Weights of a small transformer language model.
Architecture: LayerNorm before each block, rotary positions, no biases in attention or MLP, tied embeddings, attention and MLP in parallel, capped logits.
Training: a variant of SOAP for these matrices, 6861 steps.
Each number is 50 + 15 x the weight over its row's rms, rounded and kept within 0 to 99. Layers, rows and columns count from 0. The size before them is the row's rms in percent of the matrix's.

# layer 6 attention output (transposed), 256x256, rms 0.133, rows 11-21,74-84,138-148,202-212, columns 128-255
102:48 23 11 62 63 40 73 50 58 61 11 55 52 47 38 67 24 44 38 43 83 42 76 46 54 66 56 49 57 39 33 58 61 63 27 43 31 53 64 55 42 46 68 71 59 71 44 60 34 34 33 41 82 47 64 28 32 33 55 62 41 57 37 50 64 37 47 55 63 81 57 46 56 68 34 63 61 49 61 54 63 43 48 99 48 43 52 79 53 59 45 54 45 45 44 56 44 68 37 44 50 63 45 53 55 60 16 36 50 73 70 35 31 58 53 44 56 67 41 57 18 76 39 56 27 50 43 67
101:53 67 70 40 52 86 33 45 57 55 46 55 32 54 75 62 41 49 53 62 22 67 18 49 61 55 59 41 23 55 54 38 47 57 33 50 50 41 38 51 42 66 52 37 69 50 49 41 51 30 51 34 68 72 40 39 72 50 38 31 42 58 48 44 24 52 50 61 68 47 57 07 46 54 17 74 37 44 62 58 57 51 37 53 45 58 41 66 65 50 29 72 56 37 30 55 50 65 37 62 48 64 28 44 30 80 83 47 62 51 40 32 54 54 34 51 55 63 24 57 59 69 58 23 80 56 13 25
105:81 41 53 45 50 82 52 54 45 49 51 46 61 62 64 56 60 54 85 46 48 56 45 62 67 35 65 36 46 31 60 50 64 41 47 75 61 61 61 41 49 43 64 71 43 28 73 47 37 66 81 28 37 44 66 59 72 45 64 52 45 61 50 60 40 60 71 65 53 15 35 31 47 38 59 29 54 80 41 59 77 48 47 49 60 44 53 53 34 54 51 71 68 60 46 37 58 62 63 34 55 27 82 74 59 52 48 44 59 51 34 57 67 54 43 45 53 78 61 27 33 52 44 41 57 58 63 72
108:56 47 59 84 55 34 61 50 45 37 55 51 64 56 27 46 69 35 39 43 74 42 53 62 64 73 60 65 60 70 46 47 49 68 60 18 40 42 66 65 72 51 83 57 83 40 60 46 23 79 28 29 54 29 51 47 62 35 63 54 65 58 71 29 36 46 59 80 71 55 65 78 64 38 64 42 61 66 69 75 60 59 53 42 55 54 52 42 42 52 37 61 50 32 50 28 42 41 44 25 40 62 26 55 76 62 52 26 49 53 51 67 70 19 60 44 42 57 44 63 54 47 48 49 06 40 35 62
099:41 36 71 62 55 55 48 76 49 70 54 62 41 29 45 17 54 24 27 53 59 69 59 39 28 53 58 43 40 40 68 38 49 47 50 16 56 80 50 34 18 56 58 63 64 41 69 53 68 55 40 49 57 49 40 47 61 54 46 62 47 67 88 35 46 51 54 60 29 62 57 30 53 29 47 44 54 56 41 50 37 62 58 47 60 48 72 32 60 30 40 43 59 40 56 62 40 56 69 36 76 40 46 39 16 46 39 47 49 41 53 47 45 60 46 48 35 57 59 35 00 37 69 28 56 33 51 65
101:51 68 37 31 42 52 32 50 47 49 63 63 55 44 44 73 46 34 73 47 42 49 29 41 45 71 50 44 44 47 54 29 50 50 86 48 88 64 46 38 32 24 40 45 34 68 33 35 55 58 62 57 19 36 61 29 76 25 54 84 49 46 71 66 49 28 14 58 55 64 29 73 58 47 72 29 49 33 60 21 64 71 63 67 54 59 34 38 74 36 66 52 64 53 37 60 48 41 62 25 67 67 41 47 16 55 49 75 47 51 44 36 58 64 50 31 62 46 54 52 28 82 28 27 75 53 65 57
090:29 61 34 42 66 58 53 36 49 86 26 70 46 38 38 54 43 45 39 46 45 52 62 50 47 40 28 56 57 27 52 72 71 79 15 54 55 44 61 37 56 34 58 49 40 62 47 45 39 67 51 57 71 47 37 47 44 50 43 39 34 28 51 61 52 55 57 64 61 68 75 90 56 49 62 54 28 54 64 45 76 53 56 47 39 61 37 33 63 36 53 64 46 62 31 58 56 29 63 59 76 33 81 39 56 12 66 41 56 51 46 36 50 76 59 28 57 50 46 38 41 69 47 44 70 60 66 31
095:56 50 57 47 48 41 43 56 47 52 52 47 45 46 69 80 54 65 54 38 54 48 86 76 68 37 55 62 67 45 70 38 43 64 69 70 21 27 42 58 43 67 69 37 71 14 60 41 42 48 30 61 46 45 40 65 38 38 59 44 46 44 31 72 48 64 51 39 39 46 55 48 59 54 65 72 63 22 50 65 44 71 54 52 44 76 56 81 49 76 48 27 65 40 40 50 32 50 23 50 13 49 30 28 08 35 49 57 36 52 55 69 47 43 53 32 51 54 01 58 36 62 43 51 55 69 52 32
101:39 50 74 43 63 31 60 28 48 60 48 32 41 39 70 54 59 63 68 44 70 48 58 61 52 26 61 58 35 38 28 53 68 58 38 47 27 85 24 28 60 49 49 49 53 35 82 83 76 29 62 62 49 28 47 64 56 53 49 67 40 44 29 56 29 46 42 32 52 76 73 65 43 34 60 41 34 61 46 80 57 49 54 59 35 56 51 28 36 57 77 36 32 67 36 44 31 48 55 41 55 58 35 39 40 20 62 57 64 24 42 53 46 41 62 15 60 41 52 44 63 33 70 38 50 65 41 46
099:06 50 55 56 45 50 84 73 58 47 44 64 59 12 44 30 55 68 61 26 75 48 66 64 30 49 69 64 62 30 32 65 55 40 25 42 32 69 66 56 50 74 53 63 34 54 68 42 31 67 41 47 68 40 63 30 41 65 35 65 55 17 50 31 50 48 65 25 32 51 16 53 47 58 56 60 55 58 48 42 55 45 30 48 61 35 39 23 36 12 50 47 40 63 70 56 47 09 43 21 93 66 72 51 48 62 60 50 51 52 38 54 28 48 68 63 44 40 62 41 46 62 49 44 80 47 82 31
092:58 54 61 50 54 47 59 54 23 29 73 45 60 73 27 43 76 60 79 64 24 53 58 31 60 60 45 27 57 75 43 52 37 20 60 51 39 33 43 59 43 62 34 42 62 57 83 62 59 74 72 64 41 75 58 45 53 34 39 18 29 53 54 59 39 59 42 57 55 52 42 57 66 51 62 63 75 60 51 39 56 50 25 38 51 58 56 26 62 71 33 49 55 61 31 49 73 68 31 62 23 56 69 53 35 50 73 47 60 48 37 70 55 72 40 51 54 32 54 63 42 82 45 56 85 62 39 60
093:48 57 43 37 67 59 48 56 18 47 45 54 60 55 40 60 51 57 50 78 41 51 57 48 67 34 55 43 37 78 50 51 67 44 53 55 42 72 41 76 54 58 66 21 81 35 42 52 25 82 33 53 63 18 50 60 71 39 50 32 57 43 27 66 52 40 74 34 58 74 37 43 57 25 55 28 43 36 62 77 28 43 29 48 46 63 29 58 50 67 54 48 35 36 69 56 42 64 57 44 38 39 55 53 30 28 88 71 53 62 55 60 73 34 82 79 59 58 53 70 55 43 55 42 54 55 13 90
090:37 67 69 44 22 58 47 37 12 26 75 25 32 51 42 56 67 59 67 62 37 45 74 62 44 47 42 27 69 59 63 51 13 51 68 37 23 36 41 33 58 47 55 45 54 55 47 52 48 67 52 35 29 74 67 69 53 47 80 51 63 35 71 26 33 52 39 56 47 73 67 56 56 38 37 51 47 46 71 67 44 35 49 37 54 74 40 39 20 69 58 35 52 00 43 52 49 54 30 31 51 47 52 22 28 60 51 56 51 46 29 60 48 70 58 40 45 18 46 48 55 43 79 60 60 24 45 73
091:30 78 45 40 55 47 72 43 61 66 26 33 63 63 71 47 45 33 46 30 43 42 75 43 26 57 67 53 50 49 75 61 57 68 12 67 70 70 29 40 55 49 56 58 26 41 68 63 53 19 58 33 31 25 50 17 38 51 48 66 62 33 34 46 70 38 34 74 56 45 27 52 56 60 27 30 61 54 53 49 23 40 44 58 80 56 66 57 62 48 76 48 59 58 56 29 60 33 63 60 71 51 58 56 47 64 55 57 44 57 75 76 73 60 62 53 43 41 31 37 43 46 64 74 40 58 99 48
104:28 27 50 47 56 52 42 29 60 58 61 45 61 29 65 39 26 69 65 78 25 51 81 52 42 52 43 50 52 68 53 46 86 50 57 58 71 80 48 51 32 33 43 37 50 32 63 24 70 22 45 50 56 64 20 33 28 28 26 25 32 47 59 72 26 43 48 66 64 49 36 54 57 82 66 44 57 46 57 59 60 21 45 36 48 48 33 42 86 41 46 42 43 34 54 45 56 44 47 74 34 42 24 64 49 45 58 62 24 62 39 48 33 60 39 74 59 51 53 67 15 69 43 44 53 47 66 43
097:38 71 30 52 74 76 92 41 14 79 74 43 45 24 38 26 46 39 60 41 72 50 60 37 24 36 81 52 61 54 35 56 21 51 16 27 43 44 37 60 60 77 71 55 46 69 49 38 63 43 57 67 55 42 51 34 50 55 58 63 48 46 44 69 58 44 39 35 51 38 48 58 41 56 57 71 45 46 39 47 38 30 43 55 61 67 34 45 54 56 65 63 57 61 62 61 49 52 68 69 61 23 46 29 22 30 54 13 58 46 44 40 45 46 49 05 57 60 46 35 24 31 61 66 51 27 79 55
103:34 77 15 40 41 64 44 42 49 33 31 35 33 67 55 65 57 48 53 55 58 52 96 34 46 53 46 33 22 44 55 48 59 53 52 56 28 62 40 25 84 55 59 52 43 51 57 41 53 50 49 30 38 26 14 60 40 62 49 40 65 61 14 48 57 32 81 41 62 42 13 55 64 73 42 47 64 46 67 58 55 76 57 28 52 54 34 43 34 49 80 45 76 62 50 70 57 57 50 47 55 47 63 50 60 49 46 56 53 46 50 69 62 51 40 61 37 54 30 28 37 44 70 39 36 54 51 36
089:26 41 85 34 53 49 61 76 38 28 41 50 57 67 34 48 64 48 49 33 65 38 46 52 48 37 67 48 47 46 52 60 26 70 46 52 66 39 53 42 62 45 53 66 49 50 45 61 50 26 50 68 47 41 43 45 46 45 74 43 73 45 37 57 35 68 51 37 25 51 51 52 41 71 67 81 51 35 39 47 10 47 67 33 61 64 50 55 17 77 21 35 50 36 50 27 46 61 82 57 19 30 65 34 58 63 41 27 59 55 37 44 46 51 33 42 46 40 38 27 43 48 48 60 21 61 87 38
090:30 51 17 63 73 69 26 35 54 48 57 36 26 50 55 51 71 24 49 42 41 47 38 56 48 61 66 48 43 80 62 63 23 23 51 43 52 58 32 45 37 58 42 63 98 39 51 67 55 28 58 47 48 56 64 59 37 66 47 38 63 62 38 30 79 48 52 17 50 67 76 48 25 16 32 31 37 38 46 64 56 31 36 64 51 53 48 43 26 48 55 34 61 51 50 79 54 47 67 34 42 53 51 48 47 59 44 59 32 32 51 37 50 55 59 50 62 71 60 63 55 45 56 33 46 42 73 35
097:87 71 23 40 55 63 50 55 54 79 35 47 52 53 42 49 51 46 43 39 44 63 45 42 50 56 59 35 50 18 43 75 77 48 83 52 64 43 44 52 22 60 74 58 60 56 54 40 46 34 25 53 30 48 42 49 51 63 42 30 40 71 60 36 59 29 28 70 69 57 54 43 25 40 51 35 67 59 74 39 49 51 43 51 57 58 46 32 91 19 58 70 57 59 70 56 60 68 43 19 53 51 38 87 67 68 61 75 39 63 52 07 64 52 38 63 42 60 35 56 49 50 45 61 42 40 66 63
089:64 40 34 52 63 69 65 69 66 25 50 44 94 83 79 35 40 52 52 53 47 75 56 44 50 49 26 49 63 46 23 65 17 56 46 51 59 68 73 67 24 68 47 44 41 72 43 66 29 59 54 57 46 57 67 79 35 59 34 56 49 52 69 34 47 67 62 71 29 40 39 44 73 49 33 32 45 39 61 55 60 48 55 52 33 73 57 53 61 41 26 61 51 35 33 31 54 52 28 47 45 59 81 42 38 46 35 46 48 34 39 52 61 46 70 70 52 40 33 74 41 46 46 89 66 53 82 32
095:69 56 42 76 64 51 51 67 38 54 71 52 62 72 73 52 29 38 37 67 46 69 65 50 61 43 36 64 66 63 37 69 25 38 56 29 98 83 47 72 29 49 45 69 29 77 76 46 52 78 60 56 22 49 47 28 46 34 35 64 65 64 51 46 56 46 61 52 63 28 83 66 54 53 60 25 66 62 52 54 40 25 61 56 42 35 40 48 53 63 77 19 52 44 61 36 44 70 69 36 28 46 70 70 70 26 43 45 40 57 37 47 36 35 74 58 34 54 46 69 35 45 65 49 36 33 52 50
115:67 52 66 52 46 56 50 82 58 54 59 56 47 30 39 16 48 55 51 74 64 41 76 80 28 42 38 54 42 29 33 62 69 49 33 59 63 50 28 47 74 74 48 45 63 65 77 55 41 50 34 40 64 64 51 61 54 51 55 72 46 76 36 40 30 59 37 35 60 50 22 30 41 71 52 36 41 44 46 28 47 63 47 56 46 50 40 49 38 47 29 46 62 42 64 71 81 86 73 44 37 79 51 46 78 38 39 44 38 73 67 66 50 53 57 36 25 45 49 54 37 59 63 62 55 36 62 27
107:59 59 50 47 63 46 42 64 19 40 39 78 31 38 61 53 34 52 40 63 34 53 65 64 58 48 68 32 54 69 65 45 41 47 54 76 48 55 51 44 56 73 60 40 63 16 53 45 59 63 54 75 52 64 65 95 58 74 48 57 77 31 30 67 46 84 42 58 36 57 60 56 41 33 86 63 70 73 33 52 53 68 59 47 46 34 69 32 74 18 35 50 26 31 68 53 63 38 52 71 29 57 56 61 71 51 42 52 47 43 29 32 51 39 57 51 42 69 40 21 33 39 55 40 57 40 45 26
114:51 49 47 45 57 40 58 29 43 38 65 68 57 47 25 68 56 61 61 33 53 28 66 77 87 56 42 36 51 68 51 54 37 64 76 65 38 43 26 57 55 29 07 44 44 43 29 45 44 53 17 63 28 35 42 54 53 41 58 71 54 43 28 48 65 44 56 38 41 49 67 61 42 61 66 33 32 41 19 43 74 55 18 38 45 35 54 36 28 52 47 28 45 76 22 72 24 45 57 51 47 26 47 69 52 38 54 35 35 65 54 58 79 40 82 39 49 49 63 67 48 24 60 54 55 29 32 55
106:34 67 77 41 41 48 45 36 64 34 48 63 63 53 43 40 36 51 52 36 32 46 46 31 24 43 55 55 44 29 40 42 52 52 48 32 34 51 47 35 64 80 33 73 69 38 36 51 65 44 47 35 79 34 26 51 66 53 53 44 74 57 12 47 61 43 54 51 37 62 89 40 69 65 37 57 50 33 38 25 42 86 64 58 46 63 47 64 27 40 39 39 68 40 79 69 51 15 46 48 44 56 54 63 72 42 48 36 58 40 50 49 45 61 39 16 60 49 45 76 27 74 65 60 72 35 60 65
106:27 51 32 63 48 32 34 52 53 22 56 50 36 46 58 61 53 81 60 57 41 49 48 35 21 34 34 50 17 23 69 39 32 69 47 66 48 78 55 46 46 16 77 44 34 64 48 58 49 38 19 54 79 57 41 78 61 55 52 48 55 46 37 36 55 57 48 34 48 39 54 48 73 60 53 55 29 33 59 14 34 47 57 60 74 46 66 54 54 43 63 40 52 73 37 36 59 57 55 14 43 34 62 59 56 63 26 44 51 29 31 40 49 50 55 74 58 35 58 65 74 67 13 51 29 65 75 59
106:71 28 57 33 57 50 37 45 53 47 37 37 61 53 50 44 75 47 51 55 38 37 57 66 82 25 47 39 31 68 32 45 34 37 47 44 62 65 52 50 38 38 42 51 54 54 57 68 56 50 38 66 73 47 59 41 27 36 47 62 21 33 36 58 21 38 29 42 42 58 22 53 69 25 09 48 41 67 62 66 38 29 44 73 40 46 48 32 52 31 46 50 47 33 47 46 70 38 54 64 33 36 73 41 55 57 44 56 30 75 43 51 50 38 52 58 58 49 54 45 56 54 54 57 73 34 27 94
111:34 51 58 18 35 59 64 33 70 70 51 55 30 40 35 67 51 37 38 63 49 28 49 49 42 30 31 64 76 46 58 46 40 00 33 68 56 39 56 63 71 59 56 58 41 56 42 59 59 61 86 24 43 33 24 55 48 49 63 53 34 46 62 60 36 40 64 34 56 46 53 55 11 50 41 45 58 63 26 72 55 27 38 36 57 15 52 48 40 61 28 39 65 44 52 59 40 59 40 32 45 55 43 52 58 39 64 27 48 53 80 48 51 53 48 82 74 38 29 54 35 62 46 58 47 42 39 47
111:53 77 94 53 44 22 55 45 74 50 72 60 51 15 23 44 35 56 61 26 28 55 46 57 64 38 50 71 51 63 42 31 53 55 49 60 16 65 23 71 44 72 54 50 49 76 38 50 64 42 39 30 54 80 48 48 43 42 56 60 71 56 41 45 62 55 62 52 44 48 51 38 74 26 46 72 60 68 42 85 49 86 86 35 40 73 67 73 42 54 34 52 39 81 71 51 48 44 43 48 48 32 57 44 46 60 98 48 41 65 55 60 49 49 52 47 58 42 51 50 42 30 77 42 37 48 31 35
110:51 45 61 36 76 42 40 56 52 22 45 68 48 26 50 65 21 27 45 67 34 63 56 49 50 50 35 62 20 57 33 60 60 41 32 20 65 35 41 44 47 70 38 84 46 48 69 67 40 72 75 46 33 68 74 35 54 45 56 55 41 32 68 53 55 37 41 65 48 69 24 52 65 52 62 32 40 47 54 55 48 60 37 33 59 55 64 46 40 67 52 69 28 75 54 42 52 16 66 68 64 64 51 60 47 55 29 43 55 35 35 76 53 47 77 57 43 70 45 44 41 58 50 17 36 27 64 41
110:50 55 65 79 37 42 33 49 44 52 41 46 47 40 50 40 34 48 34 36 18 49 60 49 51 30 41 60 74 54 36 51 33 69 44 64 41 23 53 77 59 63 65 38 54 65 35 35 38 65 50 23 42 31 34 54 67 26 41 43 26 57 51 44 39 14 54 41 33 50 45 22 86 57 62 91 30 65 45 66 53 65 50 45 75 25 54 80 29 20 50 40 70 60 71 71 55 45 54 49 56 52 38 37 65 44 37 23 62 70 69 44 57 42 33 67 17 66 65 31 57 37 29 64 35 51 35 53
116:48 52 64 82 45 53 29 39 39 49 53 42 48 84 64 35 80 60 49 56 39 45 29 69 56 51 41 68 55 60 55 30 34 46 53 48 61 42 61 57 57 51 58 12 38 51 51 37 46 65 46 50 58 80 39 67 56 21 47 84 34 37 62 61 51 75 72 46 27 65 84 48 56 35 31 30 33 48 27 79 59 65 57 57 57 44 59 47 47 50 48 54 48 74 43 42 41 46 54 76 56 47 34 35 48 38 41 61 70 39 54 49 69 36 61 68 65 50 51 49 48 52 70 33 35 21 30 57
091:35 58 29 52 53 67 43 25 34 53 37 62 29 38 52 47 34 35 43 36 48 41 76 29 64 59 39 58 51 47 45 33 38 65 48 74 63 59 51 38 40 41 49 42 59 59 58 63 30 37 39 50 42 41 42 57 50 26 36 58 19 46 85 21 64 58 53 72 59 46 53 45 56 36 45 37 39 72 45 52 76 49 50 20 57 53 63 62 60 35 49 40 77 26 19 49 56 47 28 46 82 43 47 67 54 84 52 18 50 72 37 45 46 66 36 68 54 43 53 47 33 60 67 58 70 60 12 63
102:65 42 25 44 48 41 36 36 74 44 75 43 80 20 48 41 53 40 61 62 77 60 29 57 55 47 76 66 54 22 19 64 80 55 22 48 68 62 45 45 35 64 51 39 41 51 39 34 55 57 46 31 56 34 30 18 47 48 17 22 49 65 56 52 40 37 52 57 78 31 39 30 75 42 21 45 42 30 60 64 50 50 22 49 47 52 36 47 37 53 61 34 77 26 41 57 61 43 47 80 41 55 40 58 34 47 41 51 84 46 40 52 33 36 33 57 53 66 57 51 58 41 67 67 52 51 75 72
095:40 36 49 65 36 61 47 58 19 45 39 57 54 52 59 51 39 37 52 38 37 06 77 24 62 59 56 54 67 48 55 57 55 25 58 54 63 12 53 31 54 73 69 65 74 64 37 57 57 49 68 47 65 42 60 53 46 50 18 37 59 37 45 69 57 60 50 47 50 66 59 50 77 35 47 60 63 81 57 49 37 37 50 66 26 43 35 28 69 55 79 54 49 57 53 42 38 52 53 42 32 61 45 46 57 41 47 46 61 41 62 60 30 65 43 42 29 51 57 57 59 60 54 41 63 50 65 45
102:54 41 49 46 17 21 53 67 40 42 41 34 48 51 42 59 33 54 41 45 64 49 27 52 59 58 25 25 61 79 49 55 62 61 67 26 32 49 54 80 39 34 42 50 52 72 53 63 32 51 13 52 44 77 47 34 49 62 56 41 65 39 81 45 58 42 51 28 50 63 61 72 57 77 35 74 61 52 44 52 55 49 61 50 20 35 55 60 57 44 34 56 46 65 52 49 56 55 54 29 46 66 40 23 48 57 29 60 86 41 51 39 50 52 69 58 44 36 72 42 50 54 47 38 28 56 32 48
095:55 56 79 31 24 68 30 55 54 62 46 55 65 60 39 42 46 59 16 61 42 45 63 46 78 53 11 62 53 41 72 52 83 37 47 39 46 51 59 70 49 67 52 32 27 43 46 56 55 36 46 61 48 77 44 41 34 54 47 38 54 61 42 50 34 39 60 46 35 42 50 48 65 54 28 36 45 47 13 42 57 74 44 24 52 90 47 38 45 19 29 48 45 71 59 55 38 55 27 80 28 92 41 47 74 47 68 44 55 53 33 50 47 71 44 47 55 24 42 48 52 64 78 56 64 41 32 44
094:44 50 58 65 27 64 52 87 56 42 53 59 20 42 20 41 37 72 75 26 25 58 13 55 70 65 51 94 62 39 70 45 49 52 34 51 58 40 39 86 30 53 89 49 37 50 31 41 42 53 41 44 41 25 47 45 87 42 44 59 60 47 32 45 64 30 42 41 55 45 45 51 32 52 59 69 48 19 44 40 59 62 64 74 62 77 55 63 44 63 54 55 53 58 58 36 76 64 54 25 40 59 29 71 51 35 76 52 28 50 52 43 68 33 54 30 53 36 58 79 65 31 58 59 24 49 47 29
093:74 47 39 65 45 66 49 57 27 49 54 42 64 38 61 53 54 80 28 24 64 46 44 38 39 30 34 71 33 47 50 40 58 60 32 35 48 57 62 32 65 57 66 34 70 48 64 66 53 36 42 33 82 53 50 79 42 38 51 15 55 62 37 53 48 46 43 40 57 42 53 51 51 28 55 54 83 33 30 44 54 67 67 43 42 53 53 36 40 37 57 57 50 60 82 50 83 21 44 57 63 43 68 65 55 82 71 58 46 39 61 31 48 44 63 56 29 67 51 53 62 36 45 60 43 43 21 26
117:46 42 41 76 57 68 50 78 56 44 71 49 69 52 58 62 51 55 35 57 41 87 47 36 37 56 22 45 65 69 75 09 63 49 56 39 56 50 92 37 63 51 35 49 67 43 45 46 47 54 60 72 53 63 58 40 42 54 50 35 70 61 74 53 38 78 66 66 52 35 49 45 50 53 47 45 60 61 63 56 33 43 51 49 43 38 40 45 61 61 38 48 34 39 42 58 42 72 65 37 50 77 57 41 55 72 25 54 41 52 33 69 62 42 73 39 44 44 46 45 72 52 22 64 64 57 29 49
096:53 65 68 45 57 64 30 52 59 27 58 26 44 70 19 54 33 69 61 65 38 31 37 22 71 34 76 54 75 47 63 48 34 34 23 59 60 71 71 54 45 35 58 43 57 35 34 71 70 58 59 39 56 50 56 43 77 52 72 81 54 55 31 29 53 31 30 38 42 40 50 54 53 71 71 41 88 37 29 70 52 53 67 65 44 27 40 29 45 57 42 64 53 53 53 40 42 78 48 47 57 52 61 35 56 78 77 44 60 54 67 55 47 43 40 43 31 35 74 36 58 72 55 63 70 62 57 35
094:30 41 28 43 35 51 66 33 37 42 40 77 54 45 49 60 65 27 53 63 66 60 27 67 60 75 43 34 30 59 80 60 50 50 67 26 47 55 47 55 38 48 32 66 51 30 19 20 56 47 57 36 53 49 63 51 33 55 64 43 68 28 52 53 64 16 24 57 68 49 26 64 33 42 72 36 54 40 35 38 55 64 42 45 51 50 39 23 52 63 72 38 48 52 68 38 30 61 46 47 60 56 55 52 54 56 65 19 63 40 44 51 50 38 39 50 72 69 66 48 40 54 37 62 45 26 44 56
087:36 49 19 28 21 62 63 56 56 36 68 63 56 70 39 55 42 69 42 30 39 43 65 30 78 87 51 23 42 36 48 43 65 53 50 51 50 53 30 42 38 51 64 44 38 28 51 79 70 00 49 37 37 59 78 42 48 61 54 48 64 61 62 66 51 43 50 46 63 64 49 42 43 57 50 70 30 45 67 31 22 65 30 50 53 66 75 71 57 72 44 55 62 35 53 41 43 53 36 37 40 36 37 39 53 31 62 53 54 46 20 49 23 58 35 32 79 69 64 25 47 64 51 28 20 61 76 82
# layer 6 attention value, 64x256, rms 0.146, rows 11-21, columns 128-255
098:49 67 80 71 49 26 37 78 54 62 39 71 57 83 56 42 51 56 18 11 61 73 43 18 78 50 32 60 66 58 37 38 44 51 43 50 55 40 33 27 31 55 48 51 60 43 63 51 35 34 59 39 50 38 47 23 42 73 90 37 54 61 15 58 69 38 41 46 72 37 37 68 57 54 39 65 53 69 57 39 63 52 47 51 49 44 78 47 49 49 33 65 71 57 58 72 57 61 68 34 47 51 51 61 32 31 82 00 55 32 67 57 32 36 50 41 44 63 68 70 52 67 44 62 32 57 50 34
102:57 55 31 46 38 71 43 71 56 70 53 49 57 54 52 42 64 72 73 57 79 15 31 76 53 36 36 41 57 39 51 60 52 47 88 36 37 54 44 74 35 54 29 31 72 76 49 60 48 56 41 66 60 06 24 60 40 40 59 40 25 49 29 77 79 63 53 34 27 48 62 32 31 43 38 46 65 37 56 43 48 57 61 56 67 46 76 50 37 60 32 65 78 33 61 59 45 53 50 70 76 29 81 62 40 50 39 62 26 37 28 52 46 51 59 61 52 62 29 50 57 55 52 50 25 49 32 31
103:56 75 34 40 54 69 60 36 51 49 19 58 50 55 54 57 49 37 59 37 19 36 65 56 67 64 31 47 47 45 69 60 39 27 68 98 38 66 18 41 39 47 46 44 42 62 69 38 52 50 30 78 52 42 58 35 43 62 61 42 52 56 46 41 60 45 68 68 45 30 52 61 60 53 57 53 39 73 57 33 59 50 29 42 47 78 79 60 35 56 56 46 49 59 39 42 55 59 56 49 36 55 46 62 76 69 36 35 83 75 56 45 67 35 42 44 56 50 78 43 71 33 65 61 64 68 55 30
099:44 44 61 52 60 59 57 49 42 37 62 48 50 76 47 65 58 56 47 59 41 49 64 77 45 50 65 47 54 59 28 47 48 47 64 49 58 58 87 61 59 39 61 15 55 28 86 35 59 74 42 49 40 45 77 65 39 64 89 36 59 52 73 56 38 34 48 65 30 50 48 36 37 55 68 39 80 41 60 46 62 41 34 61 57 36 06 23 66 43 59 82 13 56 43 47 53 32 45 56 86 45 32 52 59 61 26 64 36 77 47 45 55 55 39 62 43 40 55 68 33 48 39 66 46 54 29 56
102:65 40 62 51 57 70 41 55 22 58 42 47 68 65 62 65 70 41 39 37 54 30 52 72 35 43 81 52 71 23 35 43 42 52 40 72 69 59 48 35 39 21 57 54 53 70 60 63 70 59 40 68 59 53 54 52 58 32 16 78 47 51 54 75 51 61 42 55 42 46 53 72 40 62 39 51 52 39 33 56 33 39 25 33 43 49 65 51 59 57 48 56 52 56 49 30 67 44 32 64 68 33 52 55 54 41 51 44 83 69 45 74 57 61 73 52 63 40 58 34 46 58 29 65 66 44 42 41
097:46 38 54 74 70 59 39 71 35 59 30 60 40 65 67 63 30 47 60 55 57 83 44 75 70 11 78 22 34 52 45 37 35 44 64 56 37 18 52 55 56 40 56 78 54 26 66 41 52 60 28 36 54 44 47 42 41 77 33 66 62 55 88 38 65 50 56 30 36 52 52 52 56 56 49 48 19 66 43 54 46 55 55 40 57 61 47 35 94 53 59 41 68 46 41 36 38 47 52 45 80 82 33 50 31 41 30 53 37 36 51 74 68 10 67 32 25 34 53 53 58 55 52 47 40 45 70 54
102:56 53 76 43 55 41 51 25 72 39 66 71 64 62 23 72 52 34 56 66 75 62 52 27 44 49 46 71 57 60 61 57 56 36 41 54 40 55 71 26 47 41 51 36 57 37 46 46 56 50 27 17 57 28 28 47 66 56 24 37 47 14 29 66 72 66 74 49 47 56 37 17 38 46 55 58 49 49 34 27 53 43 69 53 58 57 49 46 91 32 62 47 44 31 53 83 69 39 46 45 44 38 48 65 59 65 29 69 12 37 47 60 57 26 50 91 65 49 29 52 54 51 66 68 44 71 43 37
099:37 80 28 60 38 48 30 58 48 25 55 65 31 49 76 85 44 39 52 46 44 43 53 69 27 38 48 32 45 76 54 29 74 50 33 58 39 70 35 45 71 27 50 60 31 49 44 49 67 49 72 47 45 59 36 59 21 79 21 65 51 77 56 58 50 12 67 35 53 55 77 45 60 29 52 59 54 56 36 17 52 83 65 41 66 65 55 45 60 57 51 50 29 41 59 26 53 53 70 65 34 46 58 19 24 26 60 15 43 63 36 46 81 59 53 47 59 62 68 51 55 55 77 36 62 55 24 62
097:79 39 38 53 64 35 48 27 94 32 30 42 33 57 45 43 51 51 30 50 32 30 48 63 69 58 38 41 43 63 43 65 61 33 33 44 48 54 35 27 62 63 66 55 64 51 48 43 45 39 56 41 46 60 86 25 45 53 49 48 42 60 33 39 47 29 65 62 70 44 70 66 46 69 50 71 80 67 63 26 46 45 55 27 56 56 51 48 65 38 54 57 39 55 39 39 62 30 52 40 51 37 17 52 72 40 82 36 30 30 39 49 45 50 48 62 50 24 23 58 54 38 39 38 42 38 34 48
100:36 60 54 47 56 42 61 45 44 52 39 37 65 54 62 60 45 38 79 65 50 52 23 64 57 47 64 71 14 78 64 42 46 69 40 60 56 44 21 33 56 56 52 50 62 53 61 47 69 54 48 56 39 61 40 38 34 57 63 20 45 58 45 63 47 73 41 40 65 56 58 45 56 47 68 69 80 54 45 67 43 40 55 19 61 70 65 21 51 37 36 26 38 77 44 73 67 47 67 44 53 71 31 33 20 56 36 44 51 60 61 43 75 51 51 63 36 17 23 47 44 25 29 67 42 20 23 37
101:50 82 34 56 21 65 60 48 49 52 48 37 51 59 57 58 55 23 68 32 57 55 66 64 28 41 44 45 45 24 63 46 69 64 48 18 61 36 57 60 49 47 46 44 49 41 65 19 67 30 55 78 19 31 54 52 48 45 53 40 62 47 54 53 52 15 52 53 64 67 66 54 41 39 47 32 26 71 52 27 44 42 26 44 46 31 51 29 56 44 35 27 62 66 51 25 58 23 63 49 67 66 57 62 50 17 64 59 44 50 64 45 32 55 99 36 55 64 47 37 28 17 43 48 71 53 44 58